Weights of a small transformer language model.
Size: 17 layers, width 384, 12 heads of 32.
Architecture: rotary positions, tied embeddings.
Training: a variant of SOAP for these matrices, 2107 steps.
Each number is 50 + 10 x the weight over its row's rms, rounded and kept within 0 to 99. Layers, rows and columns count from 0. The size before them is the row's rms in percent of the matrix's.

# layer 12 attention value, 384x384, rms 0.0865, rows 124-166, columns 160-191
069:41 53 61 33 49 52 44 44 51 48 39 48 67 48 51 38 47 65 44 36 62 45 59 49 53 63 55 59 53 56 65 33
072:59 34 52 57 36 35 60 39 57 52 30 40 76 55 65 44 56 51 67 51 59 47 56 48 33 48 53 37 40 46 42 34
072:42 56 58 29 36 47 64 55 41 62 48 46 71 55 62 40 72 29 61 54 62 43 66 36 54 53 50 42 50 68 35 36
076:47 68 42 45 48 26 41 54 56 60 39 40 57 29 34 66 41 65 42 50 56 58 51 46 47 45 59 46 50 41 34 48
111:40 55 47 37 54 32 40 53 46 42 53 31 56 46 51 43 41 34 36 57 58 39 53 54 42 51 60 53 48 75 50 65
114:44 57 59 44 52 61 50 51 68 54 41 57 44 49 53 52 34 65 43 72 56 43 42 43 54 53 44 50 46 40 30 51
103:57 40 72 44 54 55 45 56 46 30 36 53 36 54 41 39 49 52 47 21 29 43 49 61 53 39 58 51 41 44 53 71
100:46 55 58 37 55 47 42 53 43 47 53 54 50 32 56 44 62 47 67 50 55 68 41 36 49 46 40 41 46 64 44 55
099:44 46 41 45 53 49 56 55 42 39 40 64 49 47 56 62 45 61 29 59 58 53 44 51 39 34 36 45 42 51 57 40
109:40 40 50 48 52 65 25 52 55 56 56 38 51 54 42 43 39 62 38 45 61 44 55 50 44 58 49 62 43 37 59 50
102:32 49 49 47 47 51 41 50 41 44 47 55 57 51 44 65 28 35 56 56 54 51 41 38 54 46 50 62 44 58 65 62
101:46 54 43 31 53 50 36 51 31 51 46 57 37 52 56 53 54 59 52 38 66 49 38 66 40 65 28 25 37 42 43 52
100:55 52 51 53 43 63 37 56 46 32 38 37 59 53 41 29 61 52 53 56 46 46 57 37 46 55 51 80 44 65 71 46
099:40 42 51 47 50 44 51 61 55 54 60 53 59 61 48 65 63 51 42 49 45 38 27 45 60 48 54 50 42 46 60 61
100:45 51 70 49 41 60 30 49 59 40 38 46 72 67 59 47 56 65 15 65 35 58 42 40 58 67 64 51 48 71 56 41
100:60 74 78 49 60 49 16 48 72 41 50 40 74 54 42 47 36 54 40 49 47 50 61 56 48 55 36 51 44 51 46 60
099:65 59 47 46 71 35 41 51 59 46 43 44 57 44 54 45 50 51 30 40 39 62 50 53 38 52 65 58 47 53 77 57
105:59 46 45 38 63 34 49 44 62 58 55 45 53 43 41 47 63 57 46 48 62 48 53 53 64 51 64 27 32 47 53 39
103:40 29 36 50 54 57 28 48 45 38 39 50 55 53 40 49 67 47 49 34 68 75 48 65 58 40 45 59 41 34 44 36
100:54 35 58 67 54 20 40 34 38 60 59 53 66 59 55 64 51 66 69 37 54 54 57 48 44 63 43 70 44 53 43 61
102:29 60 46 49 41 32 43 65 34 50 48 61 55 47 44 60 64 40 47 66 42 66 46 49 39 58 63 54 57 28 49 60
099:56 49 54 56 59 61 34 50 40 55 68 49 49 59 70 53 43 51 33 43 60 44 49 54 30 53 48 40 43 38 42 47
105:54 49 57 50 47 64 53 31 58 42 66 61 48 46 44 45 53 60 62 36 62 58 56 42 69 47 74 26 70 60 45 64
099:49 41 60 51 62 43 34 53 48 53 39 50 35 57 45 45 48 42 50 72 46 66 46 37 37 54 50 41 55 56 57 44
107:41 42 47 51 61 21 56 30 37 62 44 56 52 42 42 45 58 61 34 59 57 46 48 37 48 65 54 56 64 48 49 60
099:71 31 60 42 48 32 45 54 51 50 61 42 57 59 38 43 54 58 34 52 47 73 61 63 47 52 57 53 49 43 49 36
100:61 50 43 42 56 52 32 57 48 77 49 52 46 59 38 45 49 63 61 50 46 59 37 45 41 58 34 46 44 56 54 38
099:52 36 53 48 50 57 49 56 47 59 50 48 50 59 38 55 51 41 45 61 29 38 61 49 55 74 43 62 46 48 54 56
102:60 30 47 55 59 57 58 65 45 59 55 57 55 59 55 52 35 34 54 44 36 39 37 51 51 44 68 52 49 50 38 21
100:50 69 53 57 30 67 43 35 40 50 43 60 64 55 54 50 57 47 46 50 47 61 59 40 64 53 45 58 29 49 49 43
099:31 53 37 54 49 59 37 60 50 60 67 53 54 50 46 63 52 54 38 47 62 56 51 39 44 58 56 55 43 36 59 52
102:52 46 54 38 58 65 49 52 43 22 45 47 46 69 29 66 66 50 39 43 32 44 51 46 56 48 41 58 59 42 62 55
105:52 60 41 55 48 68 63 72 37 54 52 54 51 63 50 55 52 33 60 56 66 48 64 47 44 53 52 55 46 78 68 57
100:45 65 53 34 53 51 44 61 32 40 65 56 50 52 55 49 38 49 34 44 54 43 35 48 54 54 55 41 48 57 49 56
100:58 53 52 49 64 48 38 57 55 61 59 42 52 66 56 69 34 35 50 63 54 60 43 40 42 45 44 26 63 50 59 48
101:52 54 49 44 41 25 59 46 50 38 54 60 44 51 55 27 61 41 55 52 42 51 46 42 64 62 59 45 54 45 38 62
098:52 54 46 51 42 49 56 51 74 63 43 73 46 66 39 44 49 43 52 57 49 36 54 43 45 37 52 48 51 30 47 50
106:45 40 45 43 61 32 44 56 51 45 52 46 57 39 59 44 39 39 36 32 67 34 38 48 58 43 41 62 28 57 53 53
106:58 60 29 67 45 50 34 46 56 42 48 38 49 36 47 50 72 40 58 55 35 47 48 36 56 74 51 52 73 39 61 61
100:40 52 67 50 26 50 41 41 39 59 59 36 63 48 53 46 42 53 27 52 57 36 57 43 54 54 65 62 32 73 46 37
102:49 50 39 40 68 35 40 49 55 49 43 75 45 46 46 48 39 62 44 48 21 43 32 47 56 53 56 59 47 52 24 53
099:46 38 54 38 49 54 46 49 36 57 63 55 52 44 52 65 42 50 43 41 48 62 51 49 46 71 63 48 74 48 46 49
101:60 42 31 45 55 36 61 28 57 41 52 33 56 49 51 43 40 53 58 49 46 41 54 30 58 50 48 52 26 48 46 62
# layer 12 attention output (transposed), 384x384, rms 0.065, rows 124-166, columns 160-191
081:58 60 45 70 71 42 63 47 52 42 40 39 48 56 43 52 39 57 44 57 46 66 47 55 56 42 33 48 47 35 44 57
081:48 66 55 34 25 39 45 49 44 50 60 31 30 47 43 56 60 39 29 65 41 66 47 46 51 43 54 48 56 49 54 57
085:42 55 69 56 54 49 41 70 55 47 37 47 56 76 48 56 45 45 37 44 55 63 47 50 46 44 54 46 29 58 47 62
091:48 39 53 62 53 39 45 32 47 49 46 49 37 64 64 47 54 70 53 45 40 25 53 55 63 45 52 43 51 56 51 38
099:41 62 39 36 53 33 37 49 52 57 56 40 61 50 48 53 53 61 57 59 52 55 43 49 58 50 59 53 45 69 49 67
102:38 54 42 39 56 64 54 56 66 52 53 52 63 54 52 48 32 57 48 52 54 33 36 46 57 57 47 50 49 46 26 46
099:61 42 67 40 42 58 44 58 38 30 50 53 50 54 38 48 47 54 43 32 33 53 48 31 37 37 64 65 37 42 64 56
102:47 41 46 33 70 53 42 52 57 44 52 50 47 47 67 34 43 46 68 45 43 51 36 51 52 50 41 41 61 67 38 48
099:44 46 59 41 40 56 54 50 51 43 56 54 42 43 46 57 45 50 25 43 42 50 54 55 51 48 44 41 53 49 60 55
102:43 51 54 59 56 59 26 28 44 66 42 33 52 61 56 52 50 60 47 43 61 39 44 67 44 41 42 73 56 47 48 40
099:34 52 47 46 46 54 37 60 42 40 45 54 44 58 44 76 45 50 63 56 63 75 50 49 47 48 45 55 59 50 55 52
097:25 46 30 46 53 56 55 57 45 49 56 43 45 58 52 55 50 49 57 47 75 40 40 66 58 47 09 24 39 38 60 49
102:51 43 52 44 51 50 63 45 39 34 54 38 62 35 39 43 67 34 58 46 38 49 37 36 58 56 53 75 55 54 54 50
101:37 45 51 44 44 35 37 51 50 59 48 54 50 69 38 57 59 67 24 50 41 59 43 42 50 54 31 39 56 46 61 64
099:49 46 78 55 70 62 36 47 52 41 42 55 57 69 49 47 36 52 28 54 55 68 40 54 40 40 61 48 37 65 56 39
099:45 78 63 41 44 39 38 49 69 45 52 38 57 64 42 29 51 46 32 41 39 57 53 47 55 53 34 44 42 60 56 55
100:72 49 47 48 63 41 44 40 61 34 43 42 50 47 61 27 53 47 38 49 46 70 49 63 58 48 45 50 41 54 48 39
100:65 53 50 43 65 32 64 40 61 68 45 48 45 35 51 62 54 64 38 63 59 37 55 51 47 53 61 43 37 47 51 36
100:50 34 33 49 52 62 31 46 43 47 48 41 46 45 57 51 63 38 70 54 63 65 35 61 45 31 61 61 36 42 47 45
102:38 43 55 61 40 10 46 48 39 65 63 68 56 50 52 67 63 67 71 52 47 46 60 53 44 47 53 68 55 52 70 43
101:29 46 51 40 39 43 40 64 44 53 55 47 45 54 42 47 52 50 68 58 45 47 53 58 35 48 55 44 46 36 46 62
097:57 61 57 60 54 58 41 47 40 64 53 44 54 45 63 51 57 59 37 56 58 35 46 64 64 60 60 36 42 49 54 54
099:49 47 57 35 40 69 59 29 52 38 53 54 40 44 31 41 41 51 61 48 52 51 54 54 60 53 61 33 54 78 46 49
099:50 44 54 43 46 35 37 53 56 53 47 58 42 60 49 42 49 37 35 52 51 60 45 57 54 58 64 30 58 62 65 45
104:51 45 42 42 49 34 45 30 53 47 48 44 52 52 47 48 43 63 32 39 61 44 62 35 54 49 55 60 64 56 51 62
099:48 36 60 47 52 27 54 61 45 34 53 31 64 44 54 36 49 59 27 62 45 47 58 42 50 50 42 45 56 39 43 37
100:57 39 33 45 48 46 34 39 53 59 51 55 41 51 36 42 45 57 67 53 45 36 52 53 35 55 20 52 47 55 62 42
093:53 40 46 47 49 56 54 39 38 61 50 41 35 61 51 58 63 52 39 69 49 56 61 53 56 57 45 48 32 34 60 47
098:48 33 46 64 51 62 40 48 57 49 47 65 45 52 46 57 35 45 64 44 48 49 45 54 55 47 59 38 39 30 49 40
099:48 64 54 55 53 64 53 37 42 45 39 62 47 50 45 55 45 49 55 45 37 56 66 56 52 45 37 60 44 37 53 43
101:46 67 56 50 35 58 43 51 45 50 50 49 51 61 50 43 50 53 51 35 59 36 57 47 46 44 57 53 52 51 58 58
098:62 47 41 55 59 54 47 62 32 29 48 43 48 45 47 61 59 52 35 44 37 60 45 37 65 53 51 65 48 37 59 53
098:53 38 42 29 50 64 54 64 40 67 66 42 47 50 63 55 47 29 60 41 51 52 63 58 46 48 57 63 48 71 54 45
100:46 45 53 42 57 53 45 62 38 31 58 55 57 39 48 49 46 48 28 43 43 38 35 43 46 67 44 37 64 57 49 68
103:52 40 52 49 61 56 50 48 45 52 43 60 41 55 48 55 39 27 34 61 61 68 36 39 42 50 44 25 46 44 66 39
102:50 58 48 49 38 29 64 40 36 45 49 48 50 41 54 26 61 41 37 44 47 40 58 49 59 61 46 40 32 56 48 47
106:55 65 56 42 58 40 67 59 54 52 48 43 48 43 40 38 62 49 63 70 49 50 68 52 37 50 53 49 42 31 44 53
103:63 42 52 45 65 57 55 48 51 53 62 59 72 44 59 51 52 43 48 57 55 37 46 54 65 35 26 53 37 41 48 65
105:51 34 35 64 44 46 58 41 42 65 52 48 60 43 72 66 42 48 33 44 52 54 43 33 82 39 57 49 26 52 54 56
108:48 47 56 47 41 62 40 50 37 44 51 37 28 29 52 46 44 60 53 49 48 43 61 27 43 62 60 56 67 49 37 44
111:22 44 33 28 75 44 53 65 49 42 22 77 51 68 49 53 48 54 41 40 41 38 50 59 44 40 60 59 47 38 48 59
113:64 59 48 55 47 48 50 39 52 68 51 52 37 48 73 47 46 50 60 72 45 64 45 39 66 58 59 51 60 48 41 51
108:65 39 40 45 47 32 63 43 48 54 52 42 40 58 44 68 53 55 55 53 61 29 55 34 54 53 29 69 46 46 42 45
# layer 12 attention query, 384x384, rms 0.0667, rows 128-191, columns 160-191
059:44 62 31 56 51 47 60 57 66 51 47 59 29 42 57 23 31 57 63 54 57 64 62 63 65 61 45 60 59 50 41 42
067:39 69 46 55 50 68 62 69 61 58 46 66 46 47 51 32 35 53 61 68 50 37 51 38 53 40 44 55 36 56 49 52
065:58 51 37 64 48 52 54 67 48 51 38 63 48 45 48 39 65 59 53 48 52 53 54 37 25 57 52 55 48 54 67 39
066:58 45 41 41 39 40 55 49 32 49 66 45 62 49 57 49 41 45 54 37 36 52 49 44 27 52 52 45 36 43 65 49
072:49 59 51 52 48 57 56 40 52 45 67 40 68 44 52 67 55 39 39 53 52 48 44 68 40 49 56 49 59 51 46 53
063:46 39 67 53 52 69 68 63 45 51 38 51 43 61 62 56 66 42 52 48 55 39 61 46 58 54 52 48 34 56 48 49
077:63 64 47 43 63 38 56 42 38 50 52 54 70 36 36 40 32 42 45 64 54 51 48 49 42 39 53 55 52 45 37 66
073:44 46 52 43 70 70 55 50 53 50 48 44 69 45 53 39 44 39 38 58 56 55 50 53 57 51 60 46 70 34 44 65
072:37 45 47 54 41 46 44 46 53 56 61 51 38 65 56 53 84 56 68 35 48 50 61 36 38 57 59 48 40 72 67 46
087:53 62 51 37 50 42 38 41 46 64 66 72 73 53 35 56 40 48 47 68 47 54 44 49 36 41 41 48 56 33 47 61
073:60 39 69 50 62 54 50 51 52 50 43 48 37 44 51 42 50 32 48 42 52 41 20 51 67 48 55 46 46 45 33 44
086:30 38 54 62 47 50 60 56 50 45 32 48 30 55 42 48 52 56 49 32 59 53 69 39 68 54 39 55 38 59 61 44
078:73 58 47 45 52 56 50 69 46 53 44 55 46 46 76 25 34 41 56 45 64 62 50 39 52 47 51 42 61 52 34 57
077:60 37 60 56 48 43 59 44 57 42 39 42 21 56 46 42 61 43 48 48 59 43 57 53 62 70 59 49 45 53 70 63
078:73 41 51 47 53 63 53 65 53 50 72 50 70 46 49 47 67 52 53 74 44 49 43 52 18 56 48 59 65 57 62 53
088:54 53 44 61 82 57 60 58 46 44 49 56 36 37 58 59 56 47 34 38 61 32 36 40 55 53 61 60 35 46 46 58
097:52 54 42 66 40 47 52 40 52 50 40 42 68 48 37 63 41 66 59 46 31 48 61 43 36 52 44 49 59 61 43 40
076:55 57 36 52 44 46 42 48 59 59 56 46 49 47 61 46 55 65 62 58 50 54 49 55 37 31 59 42 70 45 39 55
092:63 56 56 57 69 38 62 62 53 43 48 69 44 40 51 63 65 48 39 42 61 46 52 34 48 56 42 51 31 47 47 50
089:44 40 35 53 47 55 52 50 52 60 55 30 44 43 61 44 49 50 53 46 27 60 70 64 58 63 45 52 41 61 26 58
101:41 41 47 65 61 44 46 47 63 59 60 49 52 48 50 51 49 41 58 55 60 49 54 66 47 39 54 50 54 43 31 34
140:55 45 47 53 37 58 39 53 54 63 63 52 58 46 64 61 64 45 58 48 54 66 38 43 72 52 47 52 28 56 44 48
136:43 48 48 45 41 31 36 43 44 36 23 68 51 46 53 60 36 49 39 54 55 48 54 47 50 58 45 49 32 59 57 51
132:50 48 59 46 42 38 57 40 49 51 66 56 26 71 67 53 53 55 64 43 47 64 74 57 48 50 48 50 50 64 45 47
135:42 60 37 61 64 46 31 47 37 47 30 46 61 69 44 55 47 59 50 42 39 43 47 46 62 52 46 46 55 54 54 42
133:46 59 61 58 64 37 61 59 53 43 67 54 54 36 76 57 55 61 47 59 52 47 33 63 48 28 30 60 53 41 54 54
146:48 51 52 60 50 60 77 52 49 60 40 41 57 57 43 47 39 54 43 60 54 47 43 41 49 50 58 41 34 62 54 51
151:60 54 64 34 47 72 54 53 52 50 36 52 38 59 50 49 62 35 39 38 49 63 58 32 64 72 64 42 83 43 68 51
142:56 60 56 38 44 43 58 44 44 44 44 40 65 58 38 71 54 60 47 72 77 62 49 38 47 59 47 50 53 50 37 44
143:67 45 63 56 41 60 51 52 38 46 35 51 58 38 54 33 36 48 60 44 45 49 43 52 52 53 42 46 40 46 70 41
139:38 71 79 57 59 57 53 55 41 34 63 29 73 29 44 49 56 49 60 54 35 58 55 48 54 34 47 62 55 52 43 72
149:47 35 60 45 37 51 35 44 58 35 24 51 46 62 59 49 52 50 42 55 60 51 43 59 34 49 31 50 34 45 56 38
100:69 64 62 42 69 39 46 50 46 36 71 42 43 55 44 38 54 57 54 45 45 19 39 39 54 47 62 49 39 52 40 53
088:65 41 44 43 61 45 54 49 43 43 41 46 42 69 41 35 48 61 79 56 47 32 58 51 55 38 56 43 47 60 49 56
091:42 55 41 48 37 63 68 55 49 53 33 59 63 47 46 52 33 43 43 80 41 69 56 63 50 43 43 46 52 36 56 43
087:31 47 46 50 48 54 42 53 46 54 45 53 50 34 52 56 52 39 28 51 43 67 56 53 45 60 40 57 51 44 47 57
093:35 49 35 41 38 61 56 58 58 56 38 63 74 33 54 53 43 54 31 73 48 69 46 54 51 61 24 50 60 37 59 40
080:29 53 43 52 46 56 43 54 56 46 50 35 50 36 52 69 45 43 45 48 54 65 50 45 50 60 41 58 47 38 51 44
085:56 45 50 49 68 44 42 48 53 29 68 20 41 43 47 59 72 58 53 28 45 44 56 46 56 63 58 62 48 65 56 59
089:58 40 52 58 45 49 50 38 58 42 62 39 36 70 54 37 54 43 69 30 46 43 50 54 38 37 66 46 49 48 47 61
095:29 48 32 39 44 53 47 66 60 50 36 72 68 38 42 48 34 55 30 72 54 54 41 50 48 34 36 59 42 39 70 65
081:52 48 42 54 49 44 49 55 64 52 70 26 51 50 39 37 44 65 63 60 41 54 55 32 51 49 75 56 50 65 34 64
086:52 45 54 54 56 59 49 46 61 25 79 36 66 56 49 50 50 56 68 34 52 45 57 51 48 47 68 56 56 61 58 72
090:71 30 51 54 49 56 46 39 49 63 53 63 51 72 70 62 50 57 36 39 55 35 35 64 65 51 69 53 48 46 43 52
076:34 54 47 42 48 53 57 68 62 38 70 41 61 37 56 54 46 47 61 53 55 49 54 41 55 48 51 67 63 49 73 57
089:67 59 52 51 56 54 54 61 56 35 58 39 62 48 58 57 52 43 53 51 44 47 43 56 52 51 63 71 46 70 47 61
101:49 40 44 56 59 39 62 27 52 44 53 50 38 63 56 51 62 54 67 57 50 74 57 58 47 56 67 48 53 42 32 48
107:59 50 51 58 47 58 40 55 50 51 47 63 63 76 53 51 47 50 50 31 43 54 47 62 45 49 74 53 37 44 48 39
087:48 44 43 56 30 55 43 56 45 69 46 55 34 55 59 53 38 41 43 40 52 67 51 55 40 41 43 40 65 40 36 38
082:48 45 50 50 53 36 50 60 49 61 37 42 73 40 47 58 51 52 54 50 37 66 42 38 45 53 42 50 41 48 54 48
100:63 46 36 62 31 65 65 41 49 74 34 65 52 60 58 49 52 50 22 36 51 45 56 42 56 57 38 56 44 56 40 54
084:55 44 56 36 54 36 53 39 41 49 51 29 57 66 47 38 41 56 59 64 38 60 70 50 48 47 55 59 43 49 37 46
082:42 59 52 62 77 46 49 48 44 33 58 44 61 68 68 45 50 37 49 41 48 67 39 60 39 53 32 40 51 55 44 67
104:67 36 44 56 56 47 55 55 48 45 61 57 51 46 36 43 67 55 42 43 38 43 51 42 58 49 56 52 55 59 59 56
081:68 44 56 45 53 57 59 56 61 49 71 58 66 61 49 42 55 47 60 34 54 35 46 46 57 62 36 60 54 58 63 45
095:59 50 54 54 63 42 55 65 43 48 48 54 25 69 51 50 63 54 40 32 61 52 48 41 67 56 47 35 43 33 43 33
091:55 41 52 44 61 44 43 33 47 59 40 46 46 35 53 53 46 53 44 50 46 43 48 54 73 59 64 51 60 46 48 48
102:38 64 24 34 69 49 55 48 37 54 48 47 50 47 48 59 68 58 44 54 33 51 48 53 61 47 49 65 38 58 52 43
106:41 35 56 64 48 49 46 58 60 44 52 42 51 60 32 49 66 44 58 53 45 42 39 61 56 50 53 53 50 43 58 49
094:64 56 61 46 36 40 59 44 52 55 53 58 45 42 63 60 45 47 63 48 62 58 51 33 49 37 39 52 56 50 65 45
102:57 66 64 38 57 57 60 46 47 44 47 57 14 52 47 51 52 59 40 37 42 29 61 50 56 53 53 43 45 37 51 37
097:43 67 58 40 52 54 35 37 46 64 41 70 33 54 40 46 53 62 42 52 52 60 49 62 39 61 30 47 66 42 50 24
101:53 37 48 50 61 51 55 39 40 26 67 53 49 53 70 53 58 30 48 53 56 54 51 41 44 51 56 45 46 35 42 27
110:55 37 38 50 50 57 54 50 40 44 65 44 56 57 74 48 43 32 27 55 60 44 34 34 48 38 46 44 58 50 54 31
# layer 12 attention key, 384x384, rms 0.0641, rows 128-191, columns 160-191
067:50 36 52 52 43 37 45 58 32 57 42 44 49 46 59 41 56 46 48 52 54 46 51 69 44 53 24 26 37 52 54 56
062:52 46 44 47 59 22 37 38 46 52 42 40 48 42 49 60 55 62 55 33 50 56 56 70 58 59 49 53 59 34 64 59
069:36 33 57 54 41 38 62 42 32 52 61 50 54 53 53 49 49 37 48 35 48 49 35 27 56 32 46 44 46 58 58 73
072:45 60 43 71 42 64 61 56 53 42 53 43 47 56 45 42 62 51 48 52 54 53 50 45 51 38 39 51 46 50 42 43
077:63 42 70 35 57 31 41 34 49 48 40 52 42 63 52 49 50 52 45 47 46 32 53 64 57 52 50 35 34 37 65 46
064:65 50 60 59 38 34 56 31 57 49 56 51 45 40 50 37 26 66 45 44 50 55 50 49 64 42 51 46 47 46 62 59
069:42 34 47 40 55 37 28 39 47 47 45 56 30 65 42 44 56 50 51 43 45 39 62 65 44 48 59 50 57 38 63 62
071:71 54 69 43 37 25 44 34 52 29 58 58 51 56 65 51 51 50 59 51 33 54 47 56 51 67 49 55 38 48 66 55
069:49 53 54 41 72 71 59 69 58 79 46 51 59 40 55 58 36 38 35 54 64 41 42 45 52 39 50 65 52 40 31 65
076:57 30 47 56 60 39 53 37 74 47 60 52 28 56 71 49 58 58 52 27 47 38 52 55 46 50 50 49 41 40 51 57
065:49 70 35 63 28 39 57 61 38 57 41 49 53 46 53 54 52 54 45 53 49 62 68 57 36 55 64 71 68 60 50 46
078:48 55 40 31 69 57 51 61 29 60 58 49 66 51 51 62 45 51 46 48 52 45 51 34 40 43 55 45 56 49 41 63
078:50 37 51 62 44 48 59 69 46 56 53 45 71 39 49 35 46 31 35 55 72 48 47 61 46 40 35 57 66 46 33 62
078:58 56 42 67 45 65 54 68 46 48 49 74 48 50 44 47 39 41 34 47 61 59 48 51 42 38 69 62 54 54 39 57
081:54 47 54 61 32 46 48 59 45 41 37 57 44 45 65 50 41 52 66 55 41 42 48 40 61 43 51 33 52 47 64 38
076:44 50 57 37 61 57 57 53 40 61 53 44 71 64 49 49 48 57 53 56 57 56 54 46 51 51 48 41 61 66 56 64
085:60 56 49 56 43 45 33 33 65 41 60 41 37 59 58 57 54 36 40 48 26 48 48 62 52 56 55 54 39 55 49 37
088:47 66 44 70 44 44 46 50 62 64 51 36 63 41 31 51 45 48 52 60 37 52 49 49 67 63 39 57 54 49 40 31
094:70 36 47 65 67 60 69 53 53 60 49 71 24 50 42 60 48 52 45 32 72 43 63 53 47 44 54 56 48 50 63 64
094:44 63 66 62 34 55 47 55 51 44 29 62 50 43 42 64 45 47 57 60 63 60 59 35 55 55 52 52 37 45 41 51
127:39 50 38 37 66 40 50 57 57 48 52 45 42 61 40 52 47 64 48 40 47 40 62 64 52 50 50 60 55 49 53 57
104:62 62 47 65 49 53 61 60 39 61 45 58 44 43 49 52 51 49 57 43 54 54 70 88 75 45 59 43 52 48 48 35
124:48 45 47 69 41 54 52 57 55 50 50 61 68 50 50 48 40 42 51 45 43 50 35 54 29 49 43 51 44 62 51 44
126:48 47 58 24 43 51 59 62 47 49 49 55 33 69 56 52 48 53 54 28 62 54 59 55 50 55 50 44 43 49 40 48
115:53 56 41 55 45 58 41 74 42 45 49 52 55 36 43 64 44 38 51 50 53 60 57 51 45 52 39 42 42 50 36 53
127:58 50 57 54 45 50 38 44 55 50 55 50 47 50 65 44 38 47 48 44 47 52 33 37 33 48 60 57 53 37 49 44
134:55 48 56 74 40 59 53 39 61 63 53 41 52 41 71 43 46 51 56 47 32 54 46 62 53 54 46 43 54 53 52 50
144:56 64 59 36 39 47 49 57 29 55 52 61 43 57 51 42 49 35 48 28 46 44 51 34 84 44 57 46 49 55 62 53
135:63 49 55 58 54 49 44 40 27 39 57 41 50 45 53 46 47 52 55 51 44 47 49 34 51 47 39 45 40 59 53 60
142:54 57 60 63 46 54 46 32 64 44 62 29 70 41 41 36 47 55 48 52 43 63 23 49 58 49 57 50 61 42 53 46
129:43 47 57 43 45 44 45 51 48 44 43 48 66 21 43 57 41 50 55 64 49 55 31 68 53 52 49 56 42 47 31 38
125:51 45 49 61 62 51 43 40 53 42 38 62 34 65 57 51 51 68 69 52 56 47 45 83 44 57 46 65 52 47 55 60
085:45 33 46 64 51 57 49 64 46 52 25 63 68 59 63 57 53 39 54 42 54 59 47 55 48 53 43 41 56 42 37 61
077:47 49 60 38 53 39 66 68 65 47 47 54 49 44 41 49 44 52 56 45 54 33 65 44 67 35 41 43 49 54 60 63
086:59 64 64 58 50 35 54 48 46 54 58 23 28 41 39 45 44 48 52 57 58 43 48 50 57 53 62 55 44 50 55 54
067:49 73 41 44 43 40 64 33 32 52 54 53 48 43 62 46 57 50 32 45 38 56 52 48 52 57 55 50 49 40 23 50
082:54 59 67 51 62 69 54 56 45 58 57 24 38 43 40 59 26 57 70 42 50 48 59 40 50 40 62 53 49 62 56 42
079:53 42 46 63 70 53 38 44 33 55 36 61 65 50 60 65 66 31 46 41 38 39 46 75 46 46 43 54 53 66 37 50
089:39 44 45 50 47 73 57 42 63 47 41 66 53 59 46 58 61 52 42 45 55 50 36 54 56 36 30 37 62 41 33 48
069:65 38 80 55 50 57 53 38 45 44 64 61 48 50 45 36 39 61 43 72 54 33 49 62 55 47 35 64 41 64 55 37
075:63 33 32 47 47 55 49 32 35 48 58 56 47 54 54 62 60 34 63 36 60 36 38 52 55 59 57 52 46 69 49 50
089:63 52 52 59 38 60 48 38 62 60 43 66 64 44 59 43 57 44 46 44 66 50 42 51 42 55 39 50 57 40 42 46
070:53 45 45 48 52 46 51 33 36 47 52 64 70 58 50 56 60 61 40 65 59 55 55 50 49 69 39 47 53 38 33 41
118:35 40 47 48 47 54 62 34 58 38 45 51 40 47 49 61 61 35 62 69 46 59 59 55 56 51 51 43 56 44 52 53
086:55 46 45 47 53 44 44 45 49 54 33 70 62 46 44 59 52 50 45 41 73 49 44 54 43 75 45 63 53 47 41 52
069:60 43 58 42 63 47 53 32 58 47 37 58 47 55 62 29 49 55 61 51 43 25 45 53 35 49 41 35 44 53 27 40
103:40 73 56 47 46 33 51 55 52 55 55 64 53 54 47 64 38 58 39 50 41 53 36 62 39 59 62 55 69 39 54 59
100:45 49 41 55 54 44 65 52 52 53 43 68 51 39 31 44 78 30 36 55 47 73 53 52 47 60 69 51 54 53 35 43
069:62 37 52 46 43 50 59 62 57 55 43 42 49 42 46 48 44 44 40 53 51 58 63 57 36 37 63 51 48 51 50 56
112:46 60 52 37 20 45 43 58 63 54 45 47 43 50 49 48 63 42 56 45 50 43 49 60 33 50 55 49 56 49 41 55
077:52 58 53 48 56 31 50 43 40 59 58 39 40 32 58 66 43 48 57 66 48 61 55 50 53 45 68 43 70 41 59 58
108:61 32 54 52 54 54 30 64 40 42 40 72 64 46 52 48 69 33 57 46 59 50 56 61 46 37 50 57 59 43 44 24
112:51 49 53 40 46 55 49 52 44 50 40 53 59 48 53 53 42 51 54 40 46 57 45 57 59 41 35 53 45 49 37 31
074:63 53 51 42 33 55 35 46 53 69 46 56 38 39 53 54 66 52 52 29 43 46 44 38 25 50 50 43 60 42 35 59
072:36 55 46 54 47 49 39 50 51 31 35 64 52 51 41 52 46 54 51 52 70 46 58 58 58 55 60 48 60 51 59 46
117:58 58 55 56 48 48 46 49 35 56 53 50 35 49 44 58 28 45 53 28 45 55 44 48 56 66 76 53 65 55 51 59
099:39 50 36 26 58 61 49 53 53 49 62 51 41 59 50 50 49 49 48 56 43 58 56 64 45 57 62 60 51 44 47 59
107:49 40 67 44 65 46 46 49 47 48 61 64 38 55 50 59 34 62 55 39 67 48 67 39 63 54 54 57 46 24 54 71
106:30 45 56 60 55 57 45 45 64 44 47 68 40 49 54 49 45 62 60 40 51 36 38 28 69 45 67 54 56 57 56 55
108:70 54 61 55 57 57 44 45 25 52 45 49 45 44 30 48 41 70 62 37 52 61 61 50 54 50 46 43 31 38 45 53
104:28 31 40 65 65 48 51 68 52 55 45 38 55 66 53 53 28 51 51 66 44 47 73 59 46 26 44 43 62 54 74 50
098:46 46 48 59 58 50 61 50 46 61 41 28 52 40 71 52 58 41 66 50 50 51 61 44 35 45 78 44 48 66 64 36
103:45 47 39 50 34 63 30 47 51 38 41 45 47 51 39 35 52 45 31 45 41 53 33 58 55 38 47 53 48 53 60 59
112:64 52 65 49 42 44 47 43 73 45 41 59 31 53 37 42 47 49 55 45 55 42 35 58 42 46 56 33 57 55 40 60